python train.py --n_layer=9 --bias="none" --init_std_up=0.0626 --batch_tokens=8192 --steps=13904
Each number is 128 + 32 x the weight over its row's rms, rounded and kept within 0 to 255. Layers, rows and columns count from 0. Numbers have three digits each. The size before them is the row's rms in percent of the matrix's.

# layer 3 MLP up, 256x64, rms 0.232, rows 98-204, columns 0-63
099:106102183133071122195156120177075107157104097190080134128152169108179129159118163139108123171103162131139157116145160133120071074128162091106150139140092166115104097152175101095117118151126060
089:143091191162151098099170193095146139091148181116132114119120177159125148062153162168151118192135158098137118121107173148080149140092159136129136122063091106183121154128168176126105094108103161
095:150114152135135124079162117136149107113151170090085194091114149134126146160132155134095101110149128066164121072162099076088110116159187181112097162142178039126103141151156123139183098132156138
123:176070152098103106126112099156188136145160149136104131137128199067123147153128123145106122142114173142206152109121077169091155133087129133144109140133146102162206124074183106120135089133081090
100:162120136094112122175140177098091136133128112147124138132132136131139130081160130148096083089113192080110132151099095108088149113100145141091217205162116150148095166100175117044124180131123148
100:199086144146119086106153101158153153135118105199140104169197109127113144127134121045085125132149075120101131142148167118144090103076136123134150090091160187110098116104111108102132106201103154
088:162088103133091140055118123087165081092129135137134180130174186099130127067123111144087104117149149126190114108110189152079116127167134088132126091118144085122180090172118155163164120117066131
096:135088149094114103133149071125210137110164197148131175164096184155174173156119117148104204118126085146079117145144162121136185150134132083145141134105126174125104167085162140120083128109118146
090:135118128108128085150152138149135068118133185136135157102149094123122207122086119105108120078124170152163160155088159101113115121131121153146091117078133062126190197126090064117065161089119134
100:120078108139132106126094093073170141046141181138078118081211155170104107099155152080132107112124128142104103110153116086087137122046129109114138091157140117119121165147128135147132060091150124
122:125172118060107096141103102056124092072209186119117151153171154116117137101066120104126155179127134141182146128152138088094077140111131155110142132139154182106154138077114117175108151102118148
092:163164218109093149204126142142075114151165118104149140128149145099147156132075137153087161170123124106159136133081109135125114146087122136146189122081112093139170216143101077122113128149090140
104:158116110131099147097136170200104052133178098102115085106153134204104115057076076147155159082155142141109160105068125149116090106175118112127142137107137103136170125142180122083134139137141130
117:110141150138082139125158135167116134143121158133104150185096178153139136164088128144095124124137112120177144061128109110123078160062164082187098084129154134053167091095099107134116071169126077
102:188127137116098084139119091123096121060161104124133205080195164086098125161147153173083128115134087114100114116132144154112147139142116118119200139064111157112109165139136072096149083160093129
095:158140173066149166122087128147135117111166079116124104111167092150046110120105126077143086084099123092153134091172139151114097137139110113170119125141164125125101213072138137157054084119115134
108:096165171167115037174078104163119127139096101134062134113129180155111139117082147103093145109159105153155117125157140121175137207113150122146152119123129159092105181112091122085123119148054123
103:085134152147138185168103140178122097160112135176082131184115117111094140082077110151156128113131106096173122126177140147161143077077151102113150133137049110135160203152146153129106062095147116
106:135137149110125098099081150091167136185158092089082118192113116124142175169082167174153085136174106136140156101157093117171091207138126122137150138116064112111104095127091095118120137149128058
088:101138128126093092142127132059094135129097117098149112164185227097128206123127125153115142107112109158127180141061117159084100121118085133163102134081124104105110128139126187058114161124124147
094:127080091143152098125104089127120158070124099191149147187146157103101082115085154100118117176120184121102106150116138125185111133096199089111138162126141133119142174116123127048147075175134169
112:122119185101127143127109192133095144121129111131114121110144120077197131115059144144130111087145188071078172125079159095125125114111139131117163101163121159129114171092170152087134064184159075
099:154161134143133085132154111112095110138150161202115084200132174118084159096117088188099159139113114106080165106185183125058159143132143115142157131154126119127083098135134134146145100159071183
097:133105148064118131191090047104089147111115098148148135160086140106118125129055086151095095143151148122100120141166112167085175167110109117115154105088172156143104135136145153112102029121111117
099:145147124119071130153134140163108147109173187107127110123194151134100112161157086110060158134164099112141123130189123167123158156105155053118089130139117056151158108056101158124156144123151179
111:120141223042112127162107124132165083068114151129151093110134097158136155102127135145127083082137146069185123133144144072127117102079099129112141120175083121141152156133153066145119130081116102
098:139132131097103093134154172091050056112127159144089075182148186164103127106142092176139097172083094136121148115153147162060110121142115127146130108110162161125152171069184143140132111108107112
098:106102179115147097088124156137056148135133173191144083122108106125121123102135148130134114156151153137203171143076153087137097085089165103131137089092091058150194132168158119110101105147088113
102:099148147132124096096109178130100109151173126118115099145118156128113151164061138139156091151109070079141195086191167161149180092102191116122152084124142152138145173115093128071121188135138160
097:142128109098114051094149118152142123154147141112093136159097097129110077167125085097105122129131173084125145145108132040084142091155221145134156129116102151165186151153180127154112167113152082
096:154125121144131084154136202128091115134123182103184134139151101128114160167117122108091098157172139134075118100087162069152123164110181133188081059089126145087124132105116124161093078166121173
099:155120114145128115094123141080086168095169206179127133132135126103125162129158090070107139098141116131193153056111140134141062129124115127162162130091170160125118103175084122164050102164107120
099:105167175113135134147184090152163073132099117134152105124132091156088111158123128108057116134150145057117132099153118074140119147075116119135169142124148139068059131134088103176122171193145179
096:136123210174091129106171118198081118112174098090108083184105113145146147196104116146154129141175106119115144137107121081143112110104152115125130121061117149140145133182086164131089085168103169
090:127106089042085168162124121102098139147117132150042091094151153111090134169088103081142181138163154153123171098169120098061073101123093110135164089168135139102125151084142129128102134121120143
116:108121199145100099082127116173141079148123141225088128100195176106125204150114150119138103165132177115116114119136112056084121166140142119157082087101145140170137123135126144117143109153098121
108:096095192091171107149059133179134124120115140107159127114127082063101123125123125124123087165210114090139156108031120122113126111090153149146105104084159118167119156101118099078118158142130095
093:165084148129092124155122127132123129138133139190103129143172143158148141076137104153090146105164137117180164111198109134049130136080122070119121131174153105131175179142148177146101197092079162
086:149080208143128115055143169172134120113149128162143108157124098153139117053120101159156129119115162105155151136137096160168097111080156084116177135118115149128142110179191158064148192122124114
090:169107147136127029141156063159148061129102147120116137156134142097077191157095117164138087172150081164141133128147150124151161107149125086102131151121182136129133099099161189172126092097098128
088:143104147173144109146176071093148160121130136184125181165098095125129095155131104077148130133148179089219131100137118147123109129140119146117113101093110097060140118165113133044165080132087099
103:149093131122074106174100090200220106116148114097114107157145181113119172126167104120105183090114135158137127094131121151108148183153158121128167094134081127140113178173102142120117179163093172
108:170138132150113169175084101122086122098148089128104123152145128188128123118084083099105097061146133099132152110147129116192105090104118162149146128116211122130130130054094105120094103206106087
105:116169116114074098111083113113143126093139124103131221192106135155125163136086158117078079149088093156139173070124106144159061137137122070127116090140149134079149096116095109143093158148102095
090:087133126183156119095104147108077130129174168096145170238108181100174162148134127137093129101125090102140157119126159132129143115157140152163110173073127133047147104115150114070141147128093131
090:108095126171137125144138124139137075156116132150099118151195118155128160156094115080148106157144148176115116095147156081115127179119169118189096204062137110146107117060141119179154114179129192
108:116155130054059112106127135127093102102118157065073109130166152171137158096124103105095209130097095138186109143069100093123130151102163125122130114092115142151201102122136143166116084156115158
109:153110140186154129137133148171157091172154148093079157139154106103107151133073157152113200126156137099123189091050087139142122158104106128110086110148081161163094107142101100134149111186149066
103:139159134075145157140081068126113086111120118136124145136191128105090110138115170097067157091085136139120142092117140159136144172108090110120157139080080097164161131045143148068052154135100127
091:098099127135114120087095104121117106155139090126082082127150158121127182105139131156107105182115153144102079053132119121026091126088111071152170094169098100184109089148124118116170115158159134
096:124146135152145126155162086124144140118171156135073129154159216069160175103146098101098147090188170137163166152164140093105099144126136162164095134121125105142147104032133165132157147099157094
093:158096134133114126134095112149085151165150135143100144130159151105150110129086170102117090068068172108134177103082088135165122100168129116134186097144112133126075089111194095046163072113105120
110:156081170111141090160053091186126093155130119095126112100155092131053164114125131122137134128110202125093163108129113100108104109098124098154109097122138101074111084173151127090145128108036134
096:075155156105099126136124143170153155068124168168121145142131097156109122129071174107147094178116164092124113118190116133147182095058128095156205065118117141172092163131143154118108137177133118
082:071155142103132142096167212179188124100124143090155129086153144122165136080155087157125128165136110094122114171102109147107145098101151095079085168179136132145136108174190114090140141103136066
090:123154187163179103209102129128143147109115157140107134124214136177126102152117084128149120129153128127173123110158138072094113083089141108135137154102084082157109167101154105157042133133085144
089:186125117164141140107144088122105111192145109102100074133123137119120132032140135140079209075149174098127151079176132128135135154123122123159152137132093145099136104141100039119095143121089105
096:150111130114141149095112063096143137081136120140152118087167094128159090104132155140122080127160147068159200159066131151126133112139164140087181169134118093151052161099145065095172096112102119
077:065179185116097205106158102122122144191130130138090090170092109141166088109133167103062092093095181110105095075127145101116098134175131084126110136134146134150098165144156135135123170139169116
100:134148151141113118172124164149076115082109081131155179143188201143063103135067130138122083120098088114136083108107123129103076145119130120136161132052130092146136152105087096104145078141116190
115:140105143166118112100079132164126133093097132138135114180123131076089114061092083131111113103082171027157098121108158130131186096156145120132112140135143084147164194152140097085109167127078108
111:133075120133100134168153082122132150134139103126095111153095177120085154141034167120111184154124077106170145154132094069117105141126113143184139146164158110075164141055120133143126117121124054
109:173142123130134076088156100102179097110161147118018153130133111108141131181107105138126174159137099134174128130174090136106066138142130118166125072054102102118132131072183146115137111140138151
098:169078147139089144105076089135105116159127074103084113173069153070124097137143158136048083155150116094110118127171136108100168134122189148155097147142172144109136114137171102139112140142092054
104:087093165129133137120120120182071080133102126137124150097160160173167160125142120095141141125086150147072135154120143101109083108145158084137191154184168155123145160119164102031136155168172091
091:167126114189103111102139096111159118075138150124183224138152193127169197119151154144132156106132125118114161147154160134078098158142151120136123062110111124145187107150072138127135128166096083
095:151058128120133127126144122122137116145130115114117170113149107147110084138126075098130080138080155134236146052159196103084131123088129115164181091133079159090116129149158158103119101144097154
093:160111107126095147128158076101117090095117206126153163082177136149109104118051073140092178183095121116087135113135131161072172185090120108147119136081143128125162120084181124132137112126096150
089:114120155138114117132075092149151137132184109144148135136122077136143145174061169104094126116158165074128160143118061119163101137148121086119189095134083115149117109140199196054154161130117099
096:124117142149138151135100113043125085185110117109120197137138188128143102107175189153085169088179077126147133142113111162105110122115129175209092125112183144144143180112118153143139101122152144
090:193109173170137107176084186179064105136110124152137126104186142131113132130133068124124138177104106087115146114140152105122192117123177132132113127151106152194208102119155130086161108143127092
119:132105112088147143196082122156102105138184169199130158144165109152121133149101094126147078142191091117174175159147148078122164095099194122132094131073103125148147165074126140120115166152096127
098:161090117105101092104123150095073098146115067157121183178099132182145172119151093034118125077117117148197115131156037096108105132129142141168138145131163140128113123157143101122119117121119165
091:163117119180134116145145201084049131100110115157103133114107133162042109131161112165161146135115129118183168146043088091098124135088126122144137168153125116054136101092167127131122139129146142
110:160082099124105012136113110116108151071131117115114108123147133158132199146098158061132149121163121136133129113147138109127152171105165121134183103126128141102070196089123114116055141159134154
077:114098143129099147098125144119162116111207171112183151151093130070178114149148103168125169094115199117078073136098096081097081167142103132100121123114081180133147097154139074158151105130159113
099:116114206129122084104111146117163147130135118163114140108145166142139143142141172127126146212193185086120092145071109145115076168102103096205089119066120147150114133125151103092136104151160163
103:147131148146064133144133164084147091154159184188044114095134139122082153114107138164155113126097138155081122067109152113112161147120110059109155171164172156093100099092107144160155162170133119
100:128087102136122162125136130117138126155195162084135120157145128172095115165085125092140174122184130098097130129153159060126055141131179149158104121078048119065177120156106093122112164111097129
101:152169132122104160179110118149058156091134120115153131135124140172095109096192070038088091159115135071143143166089163110137143134082144090110120151150144147078100144075115073104118125140107154
113:084117101079139117107088079182048089127154149191062154119117164080117118145150090070086159171134085092145143110167096130164131116092118125106092156153152108104147116110144095090153091108140143
109:133098162126136154171145077140156108141128124145139194112122106137085074151117059183156124121163159101126112095128118117127104154081098068145190155116210148145140120084140089084094124107076087
100:110157146056104126140103138067120117074126177099053128131110125142076127074114101076150132153112204134113119089169150082144083170143114143191129122125123124122088152079121163160126106143120083
097:104036139074133080126120083075158132140084064138122145184110131097086145098125143192145139123089176110097156136181133064143141144094098120134144117149151130125141178070126093125117093113148144
098:073119206138094141165111079134183122150148133108103132155145142155142091160103141142073139076140070146170108059196146141105161112114163092148113084117126066155107116116101155120122076112166118
098:126025149150125119143152132111142066163142091136139179152124136082133128139121121097123172160105149135134159161057090100108178120161190148120112152146090162128136119124213095083133106134097088
100:166091125147120063126175132109088145128145122160122113124117131068163168119137161157078150155125156119143117135136072066143116150135173096098083180148137173068188174132177072096139136166113090
097:147113110167057131114116098113031123142159086167116089140148097109132121146089122136130143117139102108146126149097141161131046162101140158115126181079140109069142124160127127105103038133078105
101:172115167139133122194075123130096151150158106165086155155130187141158142144104141104137099126077117078139139159082083143099133167108082123148177165146106103103158147144155131086169052195163118
103:088142143169114111132081113076086129143119085141082111070106167159116099077080127119091119091174083130164178139152160126162117056125153148134152106059150152069115108100117098129106123115067111
099:169093110112088105194152141108139111172148134164147184116096107117163164122122087150122096166152154143190149134111151138133056094141153127165124164056188109151142142122155118076078102073097107
111:102121158131100147121097108127098125062109109115060156109236132137132068115145148149093156099097097066137143139116155131107138116140120125132158166123086153118116212109182112091145062126122141
096:136085140143149147133089105118171091162144082159124132114227119098132173108114097117109172093070097105174143137141092149076089135119148054127182135060119135161118124156166121123100102101099104
084:188095156153135084162130116151094088159106129120105160178115110175142123132048142191169128146124059129132135122148107085100168090120171067107151154072086129096128111151163118170106135087112157
099:100129119087083094108068157044094084098153211127105156153096174078097121091131124085124163095112135089096105131099145090085093167158081122106103133126106124108152144146112085110100171123138126
101:103119131144146065188112110101099152137170083170080091152183156122079149112065129105153088187134164127080127165124135097107103197109080121137166144089123094139140131121126100113112116161193159
098:106124143071150100138118132137065120113104137147064117171139087079085081115181098081164122195120169123181142132079101134078076133114163110176115153156170127175111117097162113120143143115154167
095:149122173105183114124113170125110117149112106179129155154098134082158098072096152154073083096137170091191136134115056131103154117085110131088180209122116168130118139146164083135161099121151127
105:141108119174152150148130122144088129111147189134135151125161094122091109113047103147129147184125106112175119030153117097083173114070150136117136143158149073160105136131121133090058099172138097
099:126155171115125101221125157074101126130117099099053150138161169160157154108087165079090110062157144108094133095173159105149167094135129145190154106148178136097121123127123167114149158117153144
093:141110140178104135147098117113152144179155139171076111129131140092128107177097142140104133147135163083178138125144159111158137059100060074136118063149064137114174130051139091123104116141085091
117:153109126126126138101167134153143144131167117173121098131132140137084095092089093099087093190209168101103192158108196100158138145105197135109114156131155112144152125127185168105157108186116165
093:089121200168146087158164124160142139128166147137178144115129076068107086078137102143101083145148171153107118116099104129123083091123195144189135114106153072105144131124145115087131179150143065
126:118139152164118134133156169136097080105223159166102152162102129126115167114127104133110154162148129112097107100105072088135079174113170126168099102078101133086168106124184103125149161123087052
124:132122156174119106167131090127150083139150151122050164134105173192161170128090069144111142094115081152161162074169157133100138086095190045124153113163132135130130130103151122123096104118089134
099:109112158128142073105139116074111129156147113109113168140148116076108077148204100129165165184100189140144193111097113133141143186117207120155161122133150149114162163153177156112108153123078137
082:074160115140128141129120178139143110123066157105129160089134190128120090096121098105136158142136099157117127095123147136088110147143148050185080097135176105097227122100093158186123124122147088
# layer 3 MLP down (transposed), 256x64, rms 0.222, rows 98-204, columns 0-63
112:116123136108110123130160160131113169146076116129109133113151149160154114174174151137081090150136128141148064131085078140167057068163115163096179114127094199115095077098167125102132177149177096
091:136116166121137096090098101107124117106095080166195088084086155128122100075166129118107098159079159139123112210182107123191137079095097156087123149114089128165131183127126124115148114161163164
097:138147101136202109113139161144093155137116141061127126138100101184131160133164132125153121096149095098188051127133155078056119112182130141109132187178110146100081116151147097174166136094112120
128:179131159108162111101136155111125141157087129118176096139207139094088106153069119129100070093157145194097090094093089157143131056103092146152144153177132144099128125085174098134118113173120147
097:120133148183125100129136156082146153140142160158126170104076120132137114110115137075093132121124159123093107184202128176107139151174149143134158065115158076172144132183158164077191187097148142
094:129110133147129174145103170129173093114147154109133129218124151114156184139160143127149126075083093114087141145121142131163109123068135157141170174096153164106105143144070084072150195079160105
088:145136179206137162085184150141150118165101105138111135113147111125181138141126155147192122118142207145130163141116149178147116109155062108123124063193128104154104121135175101172147147119096172
101:116124115182171142153102140133109151101103124116178167167108103119194101169139081086134127067179081092083115187104150167150181091150152127111114131107108145113073191107169169140154111165128123
091:136158105132186145141117149122120131160089112109159116156091161155157104068155151142203120081125197165149143158102173129157123108164082109097084116193102168097113122133138079128158062162106090
102:099118103128169076114110085163124123099091164154117159160168148155101087140216107105115124106103154160111157137152093130089139121123063122102110113135078196153184129136162108125112043123169104
109:165166134114114091121082135169139117062118110131142160137124126119127113112153125187095087100108161124159210119126134138139103178180109112147101146186137202051149200130123102150178114142138110
094:153115158145117105144130151081139091093066104138161126089133161144135145161074114175075153185186110149142091117111179079117079183129117139157145101119094086155106110094156068150072145120087154
104:136148039109176096087143099150125099172189134124153056093133094188121147121157165120107171143213177167104140170072111125144097108139124118130107139136121143099125085075157115124129132128118138
103:172160159204155159118114135084184105123155121116114160093101086125235110108144164094157139117098105162087151104137107169147159074136154130069110133134124113136150188152146145113165144125108174
104:126185113137159148152153147114122108130152147105131182147135114081125131169152074172124166067171163136111103130165228129092215106164092104100111147144118119158126138104125140114203124133095126
098:160221084150200154102174111141119141133150107134092140145170116105113150116083178117117118107165170138161059174149124145174123181130160103118119093110110122084154146145101121084154145140065095
108:120169193157180169176109108128137150173115118159126137184172100125125175131146132189149100152171117058117115134161119074167148103158148103128111116137142128158140065134135198147144124064170148
101:120155169107103082115154114099097096116135121081135087146160140172154148109127168124134102129146089145073127143095149156097096193110088172117095106122213101133078065124083137057147104144126078
101:128079140131162135130122153142124124117111182139147085122117142082170077077115084100079197101109123085107157157116168151062188109148075147152078127157184106140178112134158130102098115170112164
090:149114160078123169084181092109102132192141102168170139094130098126147151115149149163104115175117148219124097162113176161133105126105169151162147068081119120084078114128114139077087099115133113
092:124162180108072125102119178141122100125158168137099136123076107163169127193147110102136104040146098141170131143120113208058179102151102083139113164162101114136156143111094137138087138144122149
116:077119141086136103119115212138128146179146124099114117162107132078200143111062140119145114117120101098060111136162123188139154157149116170098180127093166170177136118094136117110153081124171099
105:129127149063092145095100058102137082123158121099147152140153138081118137107187100136133148110099117121090174152126193202095190060154121115122072123129120119120127119139144062103166162133106157
094:112117117087137114200148114133127118133150149191132170125111116102170123130120061137108174141127108093124107161144121109060074126197150138130109111130152175093175137110183106236117123157108134
096:178085101146085070109069087180102144149130117152136166158161119154083119077135133160105124133120154090159103156112099192149102101089157116123112149154068174164070150134142171155147114169175111
100:102112162108163133139133134099129123126121154097131127063088038140128193152142129163157134141125104105146047178161123068084112169133111150117174100143109141139142066146145178138084146094185119
103:101119136106084136146161080098043165124139112068134064171131139166134074173114127146111121180134077159090104154122143191115144086138115157082108121178160154096103139125171087163113105135138101
098:133143173171088095078157179099134117114189102148140123201123138068105080117155116186165117142095152196136148153152186136136210180122142123138148110116137118142111178156146117136156158119113133
102:141143122097156120195127074103201156096103148128112148116166121112138112073129096135073160136156151142159127117078124128127108165114116116183096178140088094059073110117191120197149132154095125
098:133125146103189130124103097142159075108117130094078202155135106103109114116188100133139163061119135132128125122124136139152101118139144145133102111110148151117056123137158154104148202067233134
094:163119118148132112122137119096143076143120123129120107175148147081132154018120113172147167089100150162121090103109150154119172099124100142132113113129165160232158065150114114095149130084160097
096:115117108152121096129145147176129150099119179110182089085136160136158160161203139157101155111116101112182152124122145085204135136107120121145115136123180143162117145210043152095142156108168116
103:128158156154094149075180144141082131079120119086072174177091127126097112080166130073104145198185074128112111128143157073124147101160099160099144136155129064134153088144104107119121137136102096
096:120127168081062137139162179125159093163156140082133135150138161094139075107121133124123165093094083093099149157103100155154082072099096124091163067168155100170139122087089153109117132181182140
091:115100167142126135111102121063099135075165071136127165132093126083161089153171092147131145153088153108105184168131110159122075082114193087157127159174127126161158143146129068173135148104180156
117:126117137121153097112135119115110105135176175130149102092170123062123148149156111168160206145097134148160110149167128112098035100085185159132176090119149192141085096156125176146123148125115091
110:135066136093116138119061142116119174126106113139198178149084127157132152122147079114114164189142100132084144150167112119179119082095173124063068158122106147125143186111124108191125154114135152
098:148123145169168143066111130099151172161147185085091112156178105118203143110106080133099149102156109147103135104066109137120092138112047099134099097107161158181141099142136123144168184136091123
087:150128166145096118153101186056164138174088140162111076120058143099075114093148127144144117125118144160128078093178155159161105138158109115127166069099101125157090129171162192124139160152125167
090:091163110122091115081136134139138103149160160083095121135137112054159130174122136117082095158134146124097054068113082164169121102223111103130159161165168160122137119092140119127150134091097082
091:129093092118139111093160071131124062141108123114132176116085112167128127127158097143105108067141113136108064135143090088066098109159096103090080181137117171079157130134175180137144134065172130
099:124076069155154198105143168122156111118149141125187103196114144143155165097141146131154137126173134144098102158116106132113090111093157198170170043104120148092094161155103134117129159179141144
111:149160097100176104126052135178099167152096129148125114189158133102143130188113109199158064125167125117124084169181155144169175160147103121157103147128175125162154151117148131119086153082122147
100:141111149155205164120113194114138112129156167108102102101188053140187106131146113151215167153105124122071146133125114143083172097118107140156120149120153126139161153156176124098144125096070131
089:119114162143110118135114100146138172137121134149201148106105114164124194182120136121147129093164155143103110119168130103050081137122107087132146163186083119123065183081124177153096193101133103
088:151091082124102116106090139161141156129127080085077158139104177090160158050146146101180116125059132091119116135092113167115096159100113169088115158137144155120099073139126093084149146066161093
109:138140116153153169149147133092130094152105104180102108158087079110096124142109144103111150192183172163117126212113210083132164099131073096171177113138141151116107097129133149134147167119142075
102:183105083084168158120108168132159162116075124102106079166109122141113126149119127125122188115079176095152104108132182172110157161122081151147109128191155143180194128166142114164075104125104160
101:155131166221075108087117138149124172119147158104171085147189162092173106150132109136124185103144098124175151127138115122038093064175127110136135134111114151106092121148129119122160170119139161
094:114106083148157102123148149119112136151111122164102082106123136158167138074157086135125153204219141163026097135117123143100061123128148134124128095154167121146135106098097124083137131143190144
096:174076109057145107079151161122113132188160109125107062075070126127113140176073172180161057115128145130122119150127114117094169145129109119125135093142101172136124103092147176154082121119133095
098:105123147163118132081072166138133168124158129104083176113158158107155129073134120096122114147142137168111154185135153201158119102172175119099176058143127158164099169082149167128190104104151105
115:102112157125085107146081160118155102118185191081154082124102171195155165092118155125135136133175162115066174129115147096175128121119097160126142086103199092145119192143166117095135118125153113
090:144156114095064117146141116094085126164111107100103167143130150169074082111160130141039159130144119144132152178161080093100122122142133114128123142195184101093107080136144153120076148158057143
081:146095151089122121148089043075106154152137088142153121127105137171161165142081137087152150143089081074131121083179154142171135142106097183173141129123089156149083183150153129121158082164149153
088:103125108154123088150091155125127098147099089135163143215119159156170094089148078134116119112106147163127116091137108150094095118120097192099142123117129177162157114103073037104142174122151064
092:145108092122188077132095134208128174146062138070144088113142159136109165122140077168151143119149139100086143105165123164141156165154057135105123149102091086162104143151124118118097116115161198
096:136142167143113119111103123125142111090147085128152147121093135167191119105197118130152151149102119096185156190163154190112112114117167113113083102145092146127095197115109111126239124131149095
080:135096090172112098112149131091090123082082096151134168096148169137179144148148136189149119140201160139113192169107068156177140126130158143083117138142163145121191085146074133096169142121128098
103:096161148127110153127149154120128155150123080143118147138163149108122137186150147135105112042097172110095117167135142189107142115146109091089044131103163095081170137084143078171135098072075129
107:092113107106137120110090144127157124061125149134137093157102157108137126096096080140111162112057082115133115145139167196143178093135135183152061131121129130104138129120095018148111124169102167
115:120102127128135097116152203169109122135052073141132108212125050157121126096077155161123137113152137155134087145142109162117084123170140151154192146187150147117131102136112131161161178131159144
106:137105083178164082169156185173088115114131133140140085117112145100140099150108145120145093040105102067159032117139094146083136101097119136090145165145146167087141134117134172124118143090122140
098:163077067116142159143116146120129103147088196103149071160126124115096109166109144137152110130139132137110072154186129119097152143080149149116107089103178149103027053162111132146102102153126124
108:110107108158191116136143092152110114150080133069106111171157102101131160150133163153108087077123086119103102177185116085128028126139126166071122112138108159122143140128119111062170148149174143
090:129158168122132144133149117092139122189107111124151077125144118134208131125118121068143162082080200160159148232126146181097120129165092087114112145126137116162100123108126152121119122064096107
100:071062113073127106129106127123148080094067121173118146123142106104097104100092122160118085137126060150120083123128119120085096159085176138118099157146112173119129151168085169089202119077141138
098:133118085135113107145150115096123092095087111113144140093160103127129093099136074140118158210105141137104116141097100105112146046099051185122137115133103136123190112170206103146100126140123191
093:117149061137157135148102175163131076139122124110064115104136098150131130141152067158114125157139168149110132167128145106143104085160057157139141051177118134167076131179147161134118195128119184
093:136161110141084133135194128171090133131202134133202106134124102117176151116111096157163114117059075154090207127138131166128154102154122127106061163132141137118128101162148171175093144146110108
092:119106097156142089116084098126165128094158159093137195149154123146173112104121139184042082083098132129145135109080183129090149196136137091139141109135114130112124126093148068111184105158169088
109:074114140133123120127056126149185103084170074163173141190069145156168101149145118112165138114147125180121108169149162186158090119095109119132090144134109168115139164153092134157167158091167170
095:102109125056115138089126166103113109168125168147192176178151098120085156153115126137171057139170144169168063141117082117065133133106150120162117156172144103127089102117092100154135110107165159
088:206113138112113154117147171136116097096174143132148147132069101149047116099153194147100148121129113151105157132167126162130153115133141157122074078109057135117134087138087143154184140109201144
105:089136157121083140152145162118121168166106086114124185163157136125124093174120105128099150158153116053100159121165120163180095093178168121154170080156184159148147095146174094086124080142160091
083:144086124131126084184179149129092121125093099104115106102156151169237097173156127155080082087160118077154191145145165157119148122149126118135105144157123098170120130079142127111181110153108159
103:155130114094147085153088111145119113074087100087145137151144123162205122083185093147100107122105116139107121156184195165135119117123161128071131165116158105080099137117057065148172128153151138
105:118110105135154090114154087123161087139126142118093078109194116100087156146107121129071121136084101115141032137102107090111113112116136166159130187092093130070101068089115122069173112157134110
097:086121136138156101114111129119146121152107155186163132105142138168124101104196146111152118092095136095130061179138119088128113046148098153088089131172173131197139115177163107120062168146127162
101:099108190141087103089145153102114084163106103096143158144108151061102172120092178122122152081089117144129102186114155149174154112169079140061132081080108113162142121175132092144088123135166152
113:089112087062101096110126066144131113110081118142056124131136131166101084126096183104070132145094144172182098137111100085110106089130129077144086147200136119105095087112117117086139127108174135
108:130083142071140119151158128149105171169069112147113142149159085166112098144134098160140132166200119182107153182095100078163144130199142137130087158119134174175129141061163129161113144143157096
092:156115167120142111116171129129084117100143108120005185159104073100076119132121125158138128119147157071136152141134094087119174147134124091093110091116145140132166133151157163139147066154125061
099:077121102104103101137170134097162088129153134141091184114114077142142125155102130110213126124156127144116164112158069132132123127093129093150192133168128098132165104136109108159121181069229129
103:131143155181135151120093140159148161102165110111133153121131101136126097100123165162173108109108090124167182142091135139118173133135162158114139154172111216129102158094010108076149093108149105
101:099142117071086151124159169081140129155083163089088164125092091147164091149167174106113137110105067138103135160065145121154155063153104115079123093106129135123124167093082118150108136148118048
100:146144088148131098096143132115072131140089131120108116096137088149103141179187119199165173103148083126144037180183105124103117153156110130088161101127109152136094172103097182112142150147164086
101:090122106150132151184151106110085129173113120108132121084140118098074087210115107132098084111074094135118068182130133137065081109173177132106071173153135146131133165130130156164096107143114163
099:120160125160121154132047080114175165070151123140097157073112117144196100155136145130122074078086118163110174081111191148139149139117078110166103086158128073156136119157140106129140109098125160
092:152146135131141139155061126172080159154094150189153066145124125091087173196156108110189132171135139127112104122152187115157097138107118052108108137188133158170154118134126137142102126110139186
100:140100096114161124211138113106112098185094163133214124118093122144088110119102129135113102149107206191102124129142117041158112136163116137124127091111157169116102105111113207124116122115141119
105:120174187132161105142103126109186130079129121110121136181119147108145088184121120111158080080161090127101097092213190196095147135115069140123102104132137115132115101180115113115127105103146077
095:156120106169139115088097154121150082118116117133138116128144132104135130146115144122126178142084071132165068076164145214140110100181090152194080152117160108117182093190152126087124184123159140
090:073120159112106171137146103148172138068109139114115160108119130103160106047160149127149123127144149056079150097115084045152090092098110155156107132146205122123117116122083142147167087137156146
099:120128177158117045144142147132088147110147109060097130112136150071124147109107154153084133129153095121152133124145137166170173184166159079101160170103165102108117135079081079086152092095144078
102:126084136152112138094129152183106142112108156127091056082176174188157148146112135107082138075148101103140066170117094089105139177138129132130121141165160084150141089068157083135120165095081113
097:133136209125111123129106118165179091136169139107098099100131144124153122125072143177104088101114083150134181113079129201160099122135124140122119115089188143166111109177097095140141072108200093
097:135144168158120135122165184129162118137095095167101096128116128089142100154129151120147098140065165112156093163173132163152176160183106132119152043099138173157163142154155181170210144125142145
100:100080096133160112144114135163188115129127096103125136170132073133151098046080089122114129116087097155111145117142142166070101089126091198132083154133160125141147104047161133114138173129160174
101:166116144151174110070111119180105124114092098185162156153101118140131127092110102151091121160109149094126090198135130065200104131062109133150186089170110112171095132133188120109134152131155110
105:111111067126196145125119125152097167179100116136076078114122142122172130178065114158117096189133115102142096135169102093147119140122060152124114085118123097107104178116102086189119175112128080
112:117132166099100167147120127129140082119134152074175155160123131110116132128134092201132143094088077077144160138155140198096079123114135138165138133108067096105116154128024094110077158131123150
092:131098167191203104133132141073117126095174155124140145152128116159062142071155111135116073109088152198128114098125131127146145078150129174129124125143117152190159142066146143073073149135117110
106:072247113121124123155138171092161144104153114131109135120144107126085124074151107139153137131126137143126008121138140197151124093139154155124099087134108149140149082111141142139128104093093145
122:117170153182117119137119111131124177079165174123124133073071108138107096170124159156121086090128126152132163132105132125151185098070177163108192117126139152131088118123060150065126076137177107
104:155112165111145142114129125071211138156087131172129123160156134119168133111192118140094101107138201141046151201158157156182157105137169130113140103156128130144113124128143180133129171091162103
087:186172112144135121104117086145107142138144133153115093094076082086181149128064168110158101106158134129121151080111096128201127103122148168107155120086073136140070181134112106071096155075130147